config.yaml
hidden_act: "relu"
norm: "layernorm"
norm_eps: 1e-05
positions: "learned"
learning_rate: 0.000771
warmup_steps: 523
final_lr_fraction: 0.0
max_seq_len: 512
train_tokens: 1031000000
Each number is 128 + 32 x the weight over its row's rms, rounded and kept within 0 to 255. Layers, rows and columns count from 0. Numbers have three digits each. The size before them is the row's rms in percent of the matrix's.

# down: layer 13 MLP down (transposed), 1024x256, rms 0.0353, rows 498-517, columns 128-191
# up: layer 13 MLP up, 1024x256, rms 0.0514, rows 499-518, columns 128-191
down498 085:104154185169123105169143151140096202188177139123119144142160103111064147132173151042133131163171107124164137109116112124155085122131113135160160102150120128122091083165149098124066142082145158
up499 100:141167131121125151106127162152125145111117123144120178150112114060126202110139158136134138150129100102186152185131156186168097107116109129164135110102195117162171128086130059123202117117121132
down499 099:135112179122137077118088143116121125162134166158129174184110114109110141139177183142160139125121137170113145132135166152106103095131111126150152146050152134157138156079193139161158141114141170
up500 102:142096127115120148156162122093136100163173198126187165081169092108172115115134115147151109117159112130140096099117141168103161109205127117089184108122145055169109158159063125136115145128102180
down500 104:138101062097154071138103145117127106135140105166186139162112070145152168100107113084170111048150133191139148122143130184109070140165096172130129112142144140168099108125162170100154119131118054
up501 103:127107139169119196112143080100126137127132148157132098139233119117115137076139136060120137148143119133103119084153156119110076139162145189142060126129094162128091132162053091164130087086170146
down501 104:146118137099162112137094149136113154076145086144136152135134171091174100101139146118137050111118131085167110107135104132070090147079097178095150123106098185137117129165153105132143119147088132
up502 110:084111232147119107123161105124110106081115156118082190161158134138102064146105128124116152067108119141180173134153092107110159142123156137115109089071082154107129178130086140141089041151169121
down502 127:113195098104146151115085121108179069155107160124122125082092112074179153127160103132087119186085192156124149099120078098167146128134142126146128115106121100096122107095111148102157094113101166
up503 101:043139152132137116154129111072176070151149136113085118126089171102089136167113155103124195141129134170141147208097136118179106079115160153110135111120136123147113062086149104139149149169134155
down503 099:163060116116110070187124187117093196131106154132123104157121086088140162064128117144122104124177160139119133084135069097137118227159103192133156123130178118116179186134107135141127174120131163
up504 097:103152124109161164124115138168149127152065152062153142148108190085088115157099178128107193075127102125077123155076127101078063130144094103185118070203132128104147117098125083182138150190133103
down504 091:148104124103121120143138115132153154138089145119137123127081193089168122118099137109111108116127172187154125158092120110167095144103139088064114098107096117118086102086096109139125123152085120
up505 092:084142128115114152102072014129103115194153182108142114096143131116131161144124114134142181143143071086096145064156135123081120156104194124087194118098114096149108146090102123129185091080136159
down505 090:151152102111116141095086121093132076144158128091141134076168116132108079153134122091090141106107141067197104123077150118106077138140129157141121139133101193125069128106109136132120124124101087
up506 093:183126128120119066166092137128176123046156154152116092099126108127135128157149222176095157145116095146086077135126056200108074151106133155106117152092139085105119097069093026133112147154215117
down506 089:146096115152144202173089134125127162129190122160131161082140089135159119118099165102092133094173071147120108152194170126138168126126131121192116151100161139149166096103136092135141122165102152
up507 097:124098131078163110141121143162128152087066108149178180102118148118127087077105206103171105075176135117098112138140114131053099142154145121114128089119135161151161141142128129139162137129143129
down507 093:150142099186116138165160128195093109158154099147117080068080010111082104149100116106140117054127109166183117130197117177146136129157153070087154172104130146156091172106131160110099146107134154
up508 105:139136134095141191149161130110127086103095089173097131163109137084149144148129141074094087112155110062124084099138198193052144139116212152105095089117158157159136153122114111135094119168096135
down508 103:145124147074170126097179120098132124151137102175138126072140084135133112157154118125087096138091133165121119105184106125184119085073111141154121202126194169106175174066108179163207095095125108
up509 104:119103118071096134095144092111155164094072183128149146113130112154125125075115148102130068077165124108109063110107129178123146178133176121081182146115199168156150096144080109122130116154152081
down509 110:108168117126157193168118164139105087173143081112162108131071097131159108183125159132120105124075132186141124163117134116120108145135123187082103124095124121127158129133140110131113108112105118
up510 098:126111206154090159136148113075127125080183175164139150138150113054113130166110110098104090158123128125099103161146135139127085155147114148081178135115056146162117109116122104189150138169159148
down510 098:159104150100136084086143070106126092125153099088190144157211142127142140180165097084147119116113101085175151145072194122099120104087087184176074115152130135109173137116129161180124156121149117
up511 101:139128165151111143104146139104136149134172103146226145125107150149125167110154120139100143152142165130111074119105133137099160110098167147069100149084114119184107142177091088062102132134073123
down511 107:157056116097172094131089123107152145107151147079072117137162165176067072118076133143101067189127108113140151161113121133148069152050089154204130108075152141106156123137119171144117136147174100
up512 105:149105185127185065068116151113152127125144143154104182148168161149159101148120122104160136057132103056071067152159123176133087186125157196145115105141098129155130122134121123125123077186133119
down512 100:148166143137170169138102098037133145113048094115192178182131122140096174069140129171142163117096113110121092135137082141152098127171100117110143175112106150137138180100133083167165174152150160
up513 102:166158151088152102101136107089174096085141116135094126120112152145114171136147111124174052062126123172094164101170142131169084117084117102122145166161110134090101129127107126107074160128177182
down513 102:112149102110158127073149143146096185107135098100110107144183131134127064167179108143143099210057113137141131085155137147141124142106142135083180097099169104149107108164119133166048216163148093
up514 103:140124156123095157097167114079136153125135085162119121144138187125099176147135162118118090100084102128136138135059092145136160165200087134176115125135108152109092132138145130117134123141115121
down514 105:130161153139163146120121142122104152153123126120162114169194052109115111130085176130107107114134139160158121198149115138078081130138125145021092131138161161054111189089141093087101087174107105
up515 094:101111172091140173127155092095117157141122121153114147110122177125157129107114149115121176111135144169115110157207110132070072129133151104172164112159214141146148117086105138146192142050131156
down515 094:092096207158089100129124125139112122117131057114099133131143188139137114123130102129166123116108053153104104126172167117142120124096093169059096113124156095201134164074136145128102127149135162
up516 106:120124143095151121069134082117175104159144095112130156156119047114128098148154157127135143156130123073166155163129102161134142112133142132143135091145145168128148137189117136165169099045132179
down516 098:119147209096138101163096083114109117089176189097130173091069162109127116133105121189138164105135209116041085085126148102099138190141100094132161166188086155091162078135123107125186127169152094
up517 104:144139133189131080099087144153098145103104194095103086129121076128055100126074137113157085156141143123172144167132141151124109121205135143185150080195167113111138165159083098110153104148155159
down517 098:110126131059145117141149096083180130083120096108138090160109146126072106100157130148146141123125118059157143122118120112150093119131090103144084161168136090121131113109119154135127132139102134
up518 108:115066134167148192114149120178138142103156210131168108158137110137054131077073124139143223142137109162140085109167116129114147111178119117164123166115149170201149140136118055155176101196123113